{"n_layer": 12, "d_model": 384, "n_head": 2, "n_kv_head": 2, "head_dim": 128, "d_mlp": 768, "vocab_size": 25164, "activation": "gelu", "norm": "rmsnorm", "norm_place": "pre", "norm_eps": 1e-06, "positions": "learned", "qk_norm": false, "attn_scale": 0.0884, "bias": "none", "tie_embeddings": false, "parallel_block": false, "extras": ["capped logits"], "init": "uniform", "init_std_qkv": 0.0255, "init_std_o": 0.0, "init_std_up": 0.0255, "init_std_down": 0.0, "optimizer": "soap_variant", "lr": 0.00382, "lr_mult_qkv": 0.4, "beta1": 0.95, "beta2": 0.95, "lr_head": 0.00898, "grad_clip": 2.0, "warmup_steps": 200, "schedule": "wsd", "decay_fraction": 1.0, "decay_shape": "sqrt", "final_lr_fraction": 0.1, "batch_tokens": 262144, "seq_len": 1024, "doc_mask": true, "train_tokens": 726100000, "steps": 2770, "dataset": "wikipedia_en"}
Each number is 500 + 50 x the weight over the matrix's rms, rounded and kept within 0 to 999. Layers, rows and columns count from 0. Numbers have three digits each.

# up: layer 4 MLP up, 768x384, rms 0.0777, rows 37-105, columns 192-287
# down: layer 4 MLP down (transposed), 768x384, rms 0.0772, rows 37-105, columns 192-287
up37:462565528469431563487470441473453616581480431554520582603417483467589478600533565548556504543515512401504459536384463496554476497473461530542561549604494649475516510481481529426613593560486527461583577500399477578527541439596564535616631398495472479420495436431506486468475508438449408452
down37:359585501428522523595533470603511470567433558481553564502515503578450556525512508394599589438455466487530467455540606549510508564564503564518456458621607539553445482451621525541568564466392468470525466514442558545557486451371472421568417547557407462476480578442476503531606551446633482484
up38:557489485485398487485550465454430503452447545550482533567521449527561562503559507495515588552467520562543497509557489477501395383477469539478467504528473567492491494502530590570451451546536530475472467587507479565515508508424429487556401578519444503486550499525503540462557502538475507531
down38:514555473529490490473472516516487531462572514454473504412437477428429565444472452473471438535581579465515507459562495581453584561586457510511496585394498487494543433527524508567516575511523516607461518433516453460529525529503487535465584466476555484590455556455489533522497528598528454516
up39:563493454530491378442427529645492548565525603514404438567518406568417405486517512588557439515522493574602500388433576499456508411510602550578557451468450488539512532486422571556468539525430565517477464565504469473496474568496464480447471526555453631520478445521539503578523513575554461490
down39:477449563542603569391583529385508415509507523417602493400497491436558533476434514366406515496451505505499497503523509537507486484486415542471410499434537468497471491532571447520553454483545425426547539493536537624505453325594451424667447440522523396469628474492428481408565489389541549496
up40:466525529520538431547477523471501518551509418476428499555436536425487510549524495474507521550476633519518491466429554551512434561474461465576531552416515497478511510510449478523468402505498492554494450516420513427421486508563455522586610427506519562501530507457443586537566473570415454633
down40:486496421476540558489482513450545546455480535497482525491525522614524456448515476461440479397487383501432452520452482447502490497550527519459469470579453503428416581546495530460497557504500556517536563462536484524552502472479535556414499536565550507558502513526515418530472471430571461437
up41:477520497483509507519573418523487472571540557492495515519484532570502466515503483450521526443525515544455555511463482459524427421446482492444536393615525500531574450557499487456503526462508464517550502625548500518483552510435465503553443542449547433493514509507412538576486512491575434451
down41:449552550541561532507484474493520500479476516367522523490502535538537436482457526508492488568498517570502492571530503497497469488560502528502497475532558473498486593486563486490442456485578506415473573514427561505484409523423614402447570438431478577512605465458542448493423521464517530470
up42:501451443534503473518473503523570506467477516513534416455474488499490512488533562446430538512524519540525527485588433436481591518458463540454553481534417525433510560474500487439497481459517472496454496483604445479535455528510441464442547480506464471571477450585546494508532510432567535591
down42:477468560492505482417486527446441450527490495475473583516583476534498485520492512513513551489523411491478469534455560527525490488506502420551524441507557484551469448491521525546512530535513535537548495486416574481464521489518535502509472446437538501498531510509501561500440482566444481385
up43:474582446409516527543502529407402481556490418421520553535394478459451537479493505518485457457544529551428463478472530442513522523566468541489497519462579377486629530490431504512497532540459501502500542524486553514445508443448499556482494528587490553451405570476447438520468414466531549471
down43:564405562521414514534538523601530473482440480527503505454493547541550555487534554523514510437529482521506516476454439517542437490478517418498517488540634583555467488472639489449546486484536491567414470529509467510501540528535540454511581481499445480551558498419486508414525528538533469548
up44:425468505521457505444397472385456462508578471420518420581492541420568500633464433475391436534416548588451535470475472382523415473492459548506545542444555569454418506486459528359456439574482483537450481491544522430519503603496522545507470429529448528526503541460454517523552563586543541477
down44:533657552453613473616471547599480377526604471505481534489435523495394542485573431606503565495482533449552530584500491555494426462486599439561545507470556496612573589423512507513570592555521537474509467462533550560447527543585515547561478652473433378481475575468492590388571505500489560561
up45:540497539513500544510464448531428485535435433512503477601489471409474468459497576530496523438502571545513489470492463428416475496517389462508543580601499470534436513430447505471422449507418493525446465524502438542507509423518424490441419581466534549552567492423469463486563542486467457551
down45:498557493486524493533595508584578489459499576479423540531456470657494382575467526352540422541453441608579563528405581553534457620447550395498374488519555503531483551540591520529558537602497508507524484364492426426383565658591567471459591408498529511482533393520521463488394478462506559443
up46:497532516460543474488592539526509487528486511448548574542548538457560581399556457643608480504481582569464494495525512508504520450492559540507527502438503487462516520509532416444533457495510498496533500436497515536509474528574476491532552466506517461524507558571503488553521521507411395495
down46:505542547574480530501437471491513530502544481430512492456450471573411413582450610521427473478467555429547530470450511552573510522494481465511551481493474473506480447545431587586525491480559498526470523539440480489456479468459440535418475535470513554503510517458485462489480524481481510484
up47:543451501496486495522528456516514476524536436444462493573527455494416477560464451452508548541526483507464529446518459464488564537550446473588531500430468449467410494499527480605533550547494499369519531465525447451515506419498421459533543496517519486535457533448472451476430480537513496444
down47:411466481480496480575483549470554607461477530506553536506543564540588508520560513482429450432427438526484544556495502502537432511474523492421562442615477551537571477511472529486412579444570541550509557466489508517434548580510414545441534510495429488533569394565532494500557542470417517431
up48:561452490452485513330491556514520429415412518505519521464476522440577464513490509482465547576497442494422578530447497546535493435498483480481428469524472421600438322516452530536604541473519568465543434536517367438516494529620499476544526451446465486592651494456581543549380443457413566542
down48:542507525582596498592495446369520565504517448422482467420557581507468454591468429477571478448463484500577475459532493552483568501531556518503468435513471516483500553560494363528404502542479441553467540486395468493536429468498481517511419580559461492500473522492374503517609503505489415523
up49:408473458462546499492376567511460549470594409600493514558519542505522443464425510492472538451450448491492473474450515550524468479565432509558532400530405555541541552524458455478452463461415570502498495510577517548521486507547547475561505472491491464494467560498547503491577462480478602586
down49:389489517478470511451521507533566469535408519458551589486427464478575490532504442529529553455473545517422475633536550604462444488442588482457525446484436510505451546468495495519523475460523429464503501497410528487418451539406528349414432472525599487574515450488503444473405542546503420434
up50:483468411395473419624539425423483499526502471518508547484426376489452574532526448441465509594556516516486497444540510500479479546548487595564561469444559502536446510465539504500451601471507504452562563502511507496557458532573413505473483520478454518507576627461487417486509571538492555502
down50:444410606538525537464465488524555452475539467338429473548472599497518531436531531464518427377519546565507557504481472485547452550493572545382453519476491499491476501586541501559507485504555603541445502481580462534433544456447470517532422510410688456479452480455393459465494415521490367544
up51:497541511489441556440549489518454507511569414473517555524505517532496481498492478498449471504516423442594633522479487496442585452450472495536468534403385403517541463542431446561524612523538511468556489600466511526423564514548559479532555486586539459530503574522472528440502442460470471470
down51:414475503500517476508512492524525549533532579576418487437405527567497505570527552555511521539496513476427494520527504430536526532574447456452503446531573564561461518457488482513515509471453524546502482491418492506521487568474369487415547557461436455460503451515516433545522549533589514494
up52:396421539470502486523519446437469532447387509511398461387539374522475485577551552532515383581435499504461522558488503501492430528386541507424483465528439548580510530468524480488559460607549529490431471654511430457571530528472581631498547470581597563463518528574457563502552438519408472536
down52:553541559513418440479447415463530484548496523588567598536474610439515468424490452392510535382439443423514474437521492531536553467470522496702472561481560465534485448592440530475471552483516436469645507368447493494568535549493457463489488576466465522535427464537427490552485551508477510431
up53:508502613479459471444451602478539456466456501471587533480545472413402482525497495418491581484533536467474502537422578480524539474532517443528487489540493479546508501479498460516547494469484556555538553452526481479563550523543455539525438486485541547468579451437464482580526544560472476471
down53:441466498541554488575423416516507420499483402528480450465481487564456567565501446474524504559442493471484456405507522482514580591601492503484433536534518544577532496416565479483533520534481525492485432582520521426461505551497477451493564525538507473456446523474474586534485467447588506505
up54:600518493419410558460420472458549484447555525476524543463469442603477515462546493411471536432550433455442487493621544522416448418522473389551567528525571476467584539568517498482496577476480526357407444450561443528581629474500486442478479547423495421479405479448518494473534491494592562526
down54:493562464569521455506523563503464559521443555537519342552502493492532488590488482535592497405484566597567482612405455504612432496460507576496536521496448491458431514464499483537510466588486570438432574511521479525558422523484549471518484500541484570594541482546540571552494515402397397468
up55:600484504501488605462499516505492517495433449468489501504463422490483502517484523482445551473549444463493483517455530464495443535480532517502507379467480507534448490481512524528490490563465504457533531565601462527523533545521461593435535524482522473566579526448514511484486474588583465543
down55:499538513514502443510514515471498518480488588549592536467532564553565462513491550512544465573463503511481414529500484507514513396567525498504392576489469496464541514497498509481495500465530463557455435524392546445481486559528517474465499536502497539408423479509499492500508533438438568488
up56:477613485408601533545410596477449474536498563467511443535437466568444498500521569534516603558435464501504506565564507537476456460549553499465489546521533544480439524543478459452505473526530516520406496492478506481513490481570566561564463498510398488575456494510495532526463452465532451499
down56:518534576552505453462504510488438570436418540587504515544546419513537508594602511499513457454575484429462506522450570492439537470589579519563456398571540408618518541498469592475505479369524519553393510511465470509440493593426447525544473512448528481469483549601576465443467583450470456503
up57:534461471473585441539481452549540453512497468590470451406563522545456524549481510533450454517495484477520582436530459407534512513498469486482537500501545497502479528462505517432541480497445481532531484540546571449568519497505469498498584490478503477536526540535427491559506500487537484517
down57:509527519537447547453515568450484532496521513492522490546458468466471483484454443467554553494548552531484404566512513558467503486543453527522449487480436508457558517474518526545496561546571524483476500490488416542512460540473586507507465499545478530536476477508559461426516542550475533424
up58:507451466440496452517485487482585448512509517475480500540513386512465540544508512502449496512535498447491567556493495433496527570540495458603510516504605513496572512472546514457575514493505561456517543493601531534518438575483546489563535497537436540520514495486539434611484463579502506426
down58:531520596540434587471560460502347551535455470474460417485544603439490451649505580516417487566447525543542492423469426556553416524518576625387412505556465464439483517510514535510445516411502447465425564457480457533492475352508453569441472492491530566459469502537494503563568503518448527559
up59:612449429485571453481601494535638530499500477488435446543577491400504449538591485443471531560473458523564466390549365390519523460438524419518508537609490522502472472451459475523547566500535428445537440512423420490597391514465462409538497476446547458526507580488569405466498568556549456464
down59:485578590511520442564479506528423497526543482478537563356505489555565447516451442553603561529561581541493537542512552514483450485539527499478551567499586479519494513472512476484505492501495570573389555603525472493486564470475512470505471480535451530535516522491453502450527535448467558526
up60:543537535451410469507465453525447518474439472520558533522541451466451564468455542453584492464548479486433414493507493461438505482630481395427533514524486439546470459468518420500546471562424503513573505421471460531437581524518502492561465495461571530395539562550404482524488571499560475499
down60:460507549525483465468486428440456496545473516470610521525434527470530482481506544421423526376498486409499525506517467506519403507503394601507491508471489508469476432558523496505425516457555532456454493535434536522586361454381520528506508447464579540587448539400459476523485492402500415486
up61:516516496596570460466497528487461502512488538549528548405539502530531414527457518456559514601509470532567415417531526482506476535538547587585534534626472537549493605489539525512577525527592449405514531551448527488454494548495466466535481488471486470560598495502465492513558484498506548558
down61:531458539438493516509475464506508560497526483441540430584492519453435596443489545544490465450474590521467558542493489496450544475537488435487512498416563447487545364513489480503458495549457486542498498512566512435465533430500430466489478467506484557547394461533432565475502535521551471547
up62:489525464469552534508581487468565508518452440443484453389503482475438558534586479465480488634531486534501507443551533526501452526429479362604466441439492514447507546584517573510399481474538557394512434500522502550408473502484481516492527475516549535562414550511495464465505509396506493478
down62:502530614486529483456457504530496527561467563570557488548562467498607467547474516543509456398488466530478499527443519479546555489496495544519484558489521454527502494435569426474572531394477405599473605441511535482586432485465574482463530484513411495444595506489551477462535454573552495559
up63:429536466481488513549422488491447529465514559551495515532438401424512560506528459501535393430563537527447518489470469547493512497516570475501462445524511457470543454553435429439522533478461480482484477481506471513470417507521389467482466505491469580513493527425494598521560461552513478450
down63:558533520500474498503481578455552530452544521531517459398413556542565499549405452530502491500563468518547525535513533431554415489454483535469529456530456484517485482526525542560461428535579452435427561459445477500435534542479540560493417506529551557543507463484543414493498450484436488422
up64:551530537612423507638454476442523535530472573494551604493509447533526508495496536478494540508397545525540548592523460454596435454541535549459514566613516550476516514467571504465448430544573553455421438581552549544478492536463397470497476560599452484500506570446529549500435404398489545578
down64:420527440365532464408574412588507456458506505443507503463497487502523430463589451468499436425544450477490554515464605498500480503515400482500480435383481520524443452591527503427620595409352526567515509494472447419565549482468576479483524416462509570479446420438575414474498560502545416431
up65:548480608500478550520380510493551512487448476435434477521529508445565519447511576473460452435599510513494526493449398534628515511500429449575480490451452415529483483448441429439526550482448478493529434475471512495548560487560477503604477482484426484531580539495375547441608456550492507457
down65:514525374454507435450605529563487570528515559519490555486430455530467495612568370501370557478518547362531501467451538486449473521460593486543549471508513583422443491446480530559466478530483438489464490521533469462456446597483395515439547516478570529541392572418604513511478551538545478547
up66:473488465545531568484481552539440519503531472505515470493473592490512512477492486457440507492471488473539476547459533445449503499466432466494469432484468536491438567552529408559459493594451482536428484454573509618436479564425520529565561486525525535478498495392550565556491467523502431531
down66:470479483486503455437491508504463475529472500425487567429497467455546472548487514459548473515519477565480459504593516620463607512618551528461484515451545442567488444545484475470566444502465380494569557486489515435483562427517485489488479523500581397557469554480448475531512483455597526431
up67:549472535482491468507481488475462508580480425569536526536614495485572514582528504500522514553513513482481473493445563443536523545564598584550448493577540521542465418464494451365481407494443588537443494546523498528557518503457554462441426555537392537593570423432532487565499556360571493472
down67:442543385473473546424516451532499485418569489565462444515434523581470524411513497438534469414380474579534486514542533522483514449457401418419515477502490551486582569536589484603565554550511455508517447456513458484460416556544496509467544493377535478388436501519442496483513456594535469447
up68:563622556387508420499523460523399474466443373571561531662413368489534490450556516495449523506453532417513507417406472538457534472618675593455539468455448579429565483573424443591533479493421519453572440404500512549424532527509407518500488568571427448536411643473570463509457450538491465499
down68:590466487485476595495490537467558458478468530533480486479546519492464483589458601504535542624567495574536522444451591457483552411410469512537440518510461540623513532562530514506484481418450437541441599512609537457514464475493521540477501546441551502415464417530485452558541526461465521536
up69:575501469560452535519555527518581482527561512474479524460444469576479469492498479488462493561493490502451423413443499489521502500456415527468517533539480519517455545428536448397530437508462442546488496554480563484553420513495524517468609545482470513576612446496458432522543539483559523532
down69:453552552493525501530428474478429504435459501513457569544525559465443553540567474493516499481523504507552571526504496480499477528589552505504533437467486514467527465493536538481562523456490502485527485495531486524488498519542497493508482493498510512450455547527499556527505405542427469496
up70:476478482499594522517482500529462494453536489512511554479533481494491507485497532505530453507459486507478546463567495571552475495531598468398498550507477454489521502544491492468459523445450554452501483586491470551482512541525520511436555521506574571511483587495472516548510455556486507438
down70:637507445467527397538434423509486428536532565588481469443505559477530447518513456490495507481535516492542473461493522482460474492453402481504516516519518503517550420437451483594485480509503535532478600557525513485593487462618478538548501428435516481531546452530476469574443464509497473501
up71:565509555451533551511498448460435506436453519392434555498490459522584591604464559511511491531428373502572499443464491564566566548526549407544520484607396482532539539505489529483499415510518576370511482389558503517614533535452454544508428546505620511513545563510481492522523531537522496494
down71:546519578594459558496523567539497597553571573553495497513461399466601443454442513443603518487510471593515473627455483471443477572433532512437474522570644394541519383524530473421593326451566499526507566548486538496432435415504547465433425571570567540499470403475582467454439512401515497551
up72:510447510447517481483534482480492529549500476498506499540495518490539502500576488471542491472553499502490480484511486483496474499485503497494484460526491547467470506495486514523523501470474491481459532464534516516483458480538522467503526478518503469492518494480508434510483487530481503498
down72:539490530526483498575469485507499446493499517530528531476530474462514497490434495508570560437533481487502532514446455524454546514479498529447499544498523442527546493492498520519513542533527532507551459432441472465478505470430540547518499461538486514521445507495479486430547529492523498478
up73:412426569479433385435553518425359474511482541566520512479441506492557509468569634482527605533461453476484472526574540565615520506439467470571435543481475507592532425500484508526457512550493586492462493467522529581493456455481570499520444487522404525544498508573421473513477520457511490461
down73:619502378530652594449480534529553608560500430504524552552538479505480552510511538484519461528561602448364530453409480471413435555525606513479501423485491501442519625489529488492524488462461459530504529480544514494538523578519493455484538440526555467486425510372619553514431513474547452488
up74:383418488602476533481506521459501436543497424583514531521511465472501493642493559461615495475541479484468520483508564556612478486560499505513484614502525510472539528536495438538576499434470553484451436495587427601474494438455443491575479529490471483396520558517527503420482547412478465526
down74:518501429394429365475485566493483523386594492422466558427482574532533429361518472491447499484530595502508561574536502566515460490527565542461482531509472418434437452471465478470481484565445540523463507442514441465470467521483453479520607470478538570546436466378529551521425569480488488509
up75:548480363527477465491485466505469512533418561319549413498520571537560500533491578465438544387500387530532536458577497474421540535463421533606539439438508504488518473451430544528489547557501579431408537562498554553551485510447477510506501448511481424493519489436479502552465487534495545521
down75:454550605448524515508469542416497559487481453569460498507522440459472416530516456590461507523394586514475452526518512551495478423565438468498439528537518490525549553527575447544465390448456482525533584532548516388517453493447508495483448442577483538587537454587481472476599433525424438496
up76:538455487501548483605624418501572672436404489349584481444567479494423559493500560519442483505540549552563371555587463504594448459571484557624487555475458429513434550500509547496573561519470423466520486513527473378543387478558502598521477526502519502453510556439551524494527652482517482524
down76:450431528588494512548676333651442450556454451451469528532632540562527409496571523490371512506651597606387488635514519527496339560520555517533523520525492462529418556553347421568490382478475552464567576548553575524519530454422529544531386572548442563584516566490535473493489398514561469499
up77:533531370494527489417523558594517523471506492453486560567443560479443547445562631429540527514526483496526461535467445438467571446478613415496587496534576469561458548518450557519491443449442454501578564564477465438489521426455454463512489447436505537490487530461567423476427524510447518505
down77:479325553413518477564432498432455472454469474487530424404560397472501476548549480456484449478419502458491502455527487560555408465510419580452421490569397513427547463597526492552535517464457461420482449407504520470573492476524502568462440550495472523511493479503493568449574404505501539575
up78:550507539472528436516495588433483511568464415507579502533486427459571470528548544490413441512509494497431495471505406533481454576551357526637461517500537471440444476500465455467535475481460544566466417516522453540524559382518528549491503464450547499519535431457467559464425513507407450513
down78:507476441403452520433411427520506569373333485431510483477338489470460549488504538524437459474438567529501637427443517578527480495485574560409501522454412487492557431558527549579544547478581537532482541538495515552445506565465472425593614369441493461612585515484538488494469456453481449604
up79:432535475488634502566492446571484567444496583453464469611481593553528523460510556482449448554445494487475586530465550424548461551422476450474555494517476534546531553499543538426473431507503468431408522521540535467458559517535467520577568580430549483515537499494576577484607537467487501527
down79:493496490538460482429493580533469487565524442531504541447560345449527452464422556524518507544553488519511445475496469532425504532538569454452513519522557449493487479489489462582486563570469453453470379500529471561475472608526534555455422496465540389502484549506528503484476483540507462526
up80:475517458533465465468492481442577448520477443552422476511530456453554581433418388555477517557451414488536471447526468484455513529551502613582450532554383527493440489525510472483508505529471480501528452484448369511486513526482491386519554535517490499538575572467471454491603450531542508423
down80:527457512442468479456616576490479511455471549495514494474516506536468441423533586393532394479402577414469530534519519496532538518518518441521582475459514493428493475412531525491575535451434501501451492516546578537504559443433535597530494432502506475463417462415463568505451574517483454536
up81:459425470527436531532473440445487585458448451508466548499377633496483480509506448490488505474612551499487529579593515560530440441501432471479530467457541510480528508553436530549482497483398575439553468576523515550504544579497460523439560442550465484447502569507522487496515519443535526515
down81:523546541448508524509465571436549559437602520483553539398498412526560522509469473502546465498515546471524527506533491555557502500464507546504521442474482476542560560483572460394466532510523497558399532440474501485517501445507515499562457473600503476393425455467536493464486473494488444469
up82:481462520498479440487511451518445504532477442457497501491532388396477505545469515517495581561558516548480462501507496513443538426507500468472486500514539517599439470497529400496477533486389558580476441562562418425523495499452440468459462485489461464498485501456491548443462533414614552517
down82:409509419463465520486467560518499516428504529558549447457458581552483510511523506545478468494542491467520507480502522558516416523540500584496551519484537449434487564494510502477417540507563492392467519468489593522462471509511486535580541531509587483492529520510463433584566527536441494497
up83:423494504522516463488568457576489513501506520448542517446522445577480439446529460479544484542502493524478591482460482467409603506490547465443471490544472525547587528534451539466559481356511569488563619529512460440565456562430462508508514494464514504471539510587522506557521484575499466488
down83:471489521480488597472440504453477515552518479453527429519506500486531523470517480485435493467529488516496480465500489501481467500538497539510569517476518455472481431483537529519451514579550413549461403500504513556470524437500502482451467508554498454525470464427426462471497457462566525514
up84:511551531495509447591449465503418512408459478547511479476531478553503475562441595512459553410465614543635509572462492366624503504549440540486487471520551491668530518500528392537500400558539560479527463525567410485530530582335534552510535491421480513487516508407549498477486491489462557484
down84:470488563495535477575521422502449497542574520487449434522487592557521428460519399467456507474435373509471489585461662560530496590518547448626489543532459463388456565539469485505425517528508505512542511468488471485501383423604419435460522546526538525538452496503337623594477545431463449543
up85:452446492469449549380420484642455478539498511454520498571503389458478468465495527585514469466531478532492464454579496540498495522496486453460482495479523503423493588519458480516516554498490549388398462517567349458481574420487511503561516473476536516590489494487413544562522534477481390471
down85:481495477518561453610558498473536518493456455457464548470515551494441581520546463541442441476523535441477587505467462497483465406541547533416479458562495492532544489507520487535527532509516421578529616487444530532478449585484493479462490523499456508417518482479578497460521398479546539538
up86:523479526556463435517510395445531462463499584579624480518492469493582518573518469437513512590574443456604560473541491542445550476498369566491546505386523543504597502565546481528478441552521496505542434568563613551521568576389507546553458543526441455508470450480507427473490475482506554553
down86:503499480499515559510516560523494554550519480454483476403537502560514444525453539483422495487462508531475499544468517424514469469498554467537441523603542374558461491487399497532535487541439548495448555474371553438467328481494541415400465487524477514528516452507490526495574450504488431402
up87:506479442441509435510458532459467526477489485627482434534481572512444469472406498509506390452473445413455530489431553413536482474477530515537500456489476503573420386567480507482562474483593522460447496507530496546546385526572438440488553461577523490547582474442432553446557479495437549503
down87:438545395499524527504593476529454507571524592533580444517473452465523605423504567509496492498537597542557468483432415437455499591532468373415366448449519559485499530415572518486413500479534490515464422515493492493420469531442536551553490441511437482535492497522540425547453451488533446502
up88:548466502506530461438467560506521572487530536461517541485496554528568542503586622504493577495464502478504576456490438504462512576451583457526510556534500498465504490556450524491480494514532553594467499548539459501496491487527522541485438453509490530526506394568561550517506515505540519503
down88:402455422472517558439570514498503468525532495525468500403500448538472424461455420436505434507521415469515453545396471451410538451545466569547561495511479471541553492512483487534488457462487429462431440584553496545464517497450574457516502492478423383400496464474439537499525425460470535604
up89:547507527478664450444565536486462471497452472554520539516569546479498470463567422546535461491468482500540531463462547474465487448539473454519461498498484489518469513484566489347593482573464503569492583538576491573529433518510522513556502519507453600448507428489384531537542494564504528532
down89:510577539482453468599474535485388525522563502475435439491527502611479459570494480460547452440541482464513497474452453519530470584540647457560482532573531370523493403502495532506456570498531595422547423452469487425505502559504507417489539500519534471554401513502488531574504562491528410484
up90:466527537443521536534524507563457479541579368511425515393505452446481514495501417478480542393526526582532518574483453517528466472527565518532570527488423504561508440422491460530531438466512542493466533453502589476481477417430548490565551577438492450585481504583545499569548556485525576465
down90:509532447526455560543495525439568504526399563494557520521496493530452476448547554517499407495428450472477524523594496502463480536518458390530421491527582415457457444471480491506490469553541530559458473504499400445498527530580450508444497456605497516417480502481502449446576505528424513461
up91:472522524433539457538516475494555512525471501559449486514513520496450465456536513498490431563509587586428598447486579494520533541524410568463527520448393427505611522545581488519448506519506502481484573491555423587542489505507477515525484532574514480557508532365557497508498519501500615457
down91:566462466511485522482491571491482503522575430516455531555519427471489512536519526505481562437482434461617470475531540454554468514503587460560498513492513476445433474485431528424577525499522512520541463555498596484493543508477457404445482441335459461468487480549501529498517546494401457638
up92:466469520436493408451507439447478494459521518484458514501538559464482464544502462428493488480536608548475525478520513513536500566419492497463397500539492580543641524452461486429530478483508525535524567526505544578450495487562413529474517512434486511525521470467480609494465481560499362514
down92:535572474514529570612461506585501509509498568569558478471545570544528513428585596504561494520502488491473502508474471546513453481607472566589567515537497511484438568555507525581487553463495459472503491502490398452514550516394513405565508453567451532506526566508466510399474473529454537506
up93:531566532477497527453423473540423449484499495485527478524439516506505511506512478486465515437451473522457486469595509510361451443497499468462531420491440483431521481571535502461532473495552476492519501520624544571446394458483474573555460548591359451594546417508429493479501521477448501545
down93:541411485601529534536479492461527588444518439530459520524567535513499575409501557533491522543545451485500516575475531490585512406536512465543435545592573501558487514442522511527552568497511557477472482440383488493541497433545437508396450408413535590444528532451550515554528527498444496510
up94:521507415466502543520581459506484542533564495570458466506469518473526527529526515464550559526516571552565483485551489469565464471505370498455576552494541538497511440519505542488511430549367539507519460506524527582513498460579569502511505528484525462402497487362440466500463655488541401470
down94:456532448481446432508449417421410416502502537543604507597496535494397488498540568513430522479456435443465505522531589486487554516512490455498529507639553503520461519533518426536553510572494466496455487478528500482502497476419465572489525474504548538447486458565483515521487557512536593403
up95:499436465502522505491546475542562489523385587536503448543496497416442458517422476477415445563486470467479478496578480415416503481556447505498508467528498456512444564479486516507557524501478443457457476552518494493489482452450455509538539554500454587404561529437417533476573468573423464492
down95:518565512494484592428442440510530438549463409567599540506450482544453579504590545414614490473504538532495475517467499569511463487472570540489503579520462577553502470481482535449462546500580485544478538461500522533514502495496519486476482473458528550486496430558533516445467555397584540477
up96:380470428479525329483510440423487555540423460462413593481539488516493539477496502479443533511417423511434504500495475414387483483442449439497483475492449547500478500368510445529518587589528447428451472473510492518591524513471572520450440513491468377460488536554516459507491593589454504421
down96:546472503492537599651398505596454465465546476508578489469543503531548464550546521549588486509532514566462524616478485567492581454470473475524482492497546524511564480561522507549519467471434551485481490543533471399488454612628506510555540504465492524502419397452427560516437357477498457580
up97:459499365419518520545498478481442559429480557519539387465433443528460532548505525546357537488493449517449459533484381529420478498533547491534557465556474445499512559482624484451448534563423560524527474545528498428561541465563391561656507415560469486471469445492527528476579457536561511452
down97:598446453475438537542402490521588490521500457427529550528576558430504583422529543460557480594463555516548565540498522519546438504516434553521540509517479509464506434499520480441597536418534536492473484445564531501534532494442530561461499544455533541499399657539454473477393635428422535576
up98:552503549470382486566521544495455486435560429409482447469420554527496481505561478472518528518552537535515438503446522496531568397431530512479545472600505472461589552468511559500446537536543556478423464476508473374470504584477502517466568513512493484466426558544507485486434455512528508558
down98:446540513536592494402523424527566417556388587565424539528475513534469527509480479515468534516435528462525600549546540501492438560561413521426428528504476484582485450504432475506528489483486478478471606423491532528479480460429471500497470522527485468514553463435489601509568449500473480434
up99:549410470481513524534534454504519566591480605411490479456545519548493530528516565468493488538532458495527404517475518462544513513466485527446560508547547485555500520392461467494439449551574478492564521486479520493547473508433537442501490520449483503501510447519554474462474507498453527543
down99:470529472495584525522462466566526504425489497558526559594488456507460483438476487587520510448410507503504552461563566552541465448544367524483539482583516548441531528532505528503520594465402562522440519443489515483504533522611471516497542498566524557407512527485408486443490441511560491514
up100:498527503473539514584506526523438419529476524503511573512490493609486535494511539527533508541480479543484452581457438465519516512533501542539487488475518502548517471521445484508531486569488437447481488509556472504481514523560493497543517446513453520544510499495502559451489559506457504539
down100:536530555552474477445543516462523575486548526499515449507522552472536483485492434469486475480535484561575540432536598528520497490448436478495544528551484446508524545489563476456471470480485503504510522507510515506497471488490508417504511580518507507516522493504420471542467485497551464460
up101:560577573622538479551413441559504574454544605525474506618445476532496506450490528430512525524549488441530471513499559507533465582540422615555523440505369506542543386476490464498528509512499490507609513480456561414404413529382363442611550576532452532507487467638545462419524473436450440582
down101:520384522431488482476483538505459433455481382528461463403567474539451541498471481489531454504491499532477512472443422519483583357452561436606516601475509507413509532453482461503501544426513470586409450435553530552582457423564546540434522544452593487498533533409549583579545508571472523569
up102:484461571500500559461575446419525468556475554508532441512542498518470430541582595565443539561534570585471502466597595520565575478478462546570497503569489515511516474532432445445537486539509551497486630581519518577547517511476508549558481490590532441594533535505564554484450485412470518507
down102:476492416493515460499514469544481472425446586503527539505452513418519528427467493394542468438422480385472481484528450523425492533509473412381565449495519571460496562437525540511511529419512502539520384421455450507469563509545487438529475515356524535515419574464515451498458495536544473416
up103:496467485456470595477493464513439519514531571523516554473496494519518540399525498520551555433488483564517511487487567458583453454491569456466578548510528503524511588444440459415463470591437473533511502420477511558512525352566522476425441541584444560416516461547457547463454474510482461531
down103:565520424499479527623458515483572480491458479463513440581481581431551472506457489524470456524458538488535493467497474504482489435488424578449409505530457469547577481570533581502508492512572530471498500547504460422526466511488476473533560485399510482521544438498506512543535455439531539496
up104:489496529521471489528450460539474423491475491550502539477519502481497559496480493484539473543494557496510495447616490474458461528383522514421486470472511551483490410498482530532513542479509497527525470498504553538501451509470510495482531482502561482483527513604509591450475486496458442452
down104:501521519488466447473525555497496589549524511406507488478520428486512473502521516456447520511490472514482470526435551532587514481583526503534520552495510447482485566512522463510442482546469515510505525549455477521457538499526498494494481555485490503509519474458502457561539541532516519557
up105:507459521419444462521511484486507431485521473471501458411437496468532408491576509527494598538483492443514479557592532415414559375555525532466487499488440558510494519484551448579557538534540387468561533569487393426447526496466471454508511546617431488489583384393429426514449509491540545464
down105:510503484569474541474527520528466555540437607500466517604527548508504530494458487481499423495510485576462509527527424546559456570523517485593527427527525428440509505473483570492414490480525563551528432487597492490548497470515503483420525458390510489506502558535475524532553524580483487536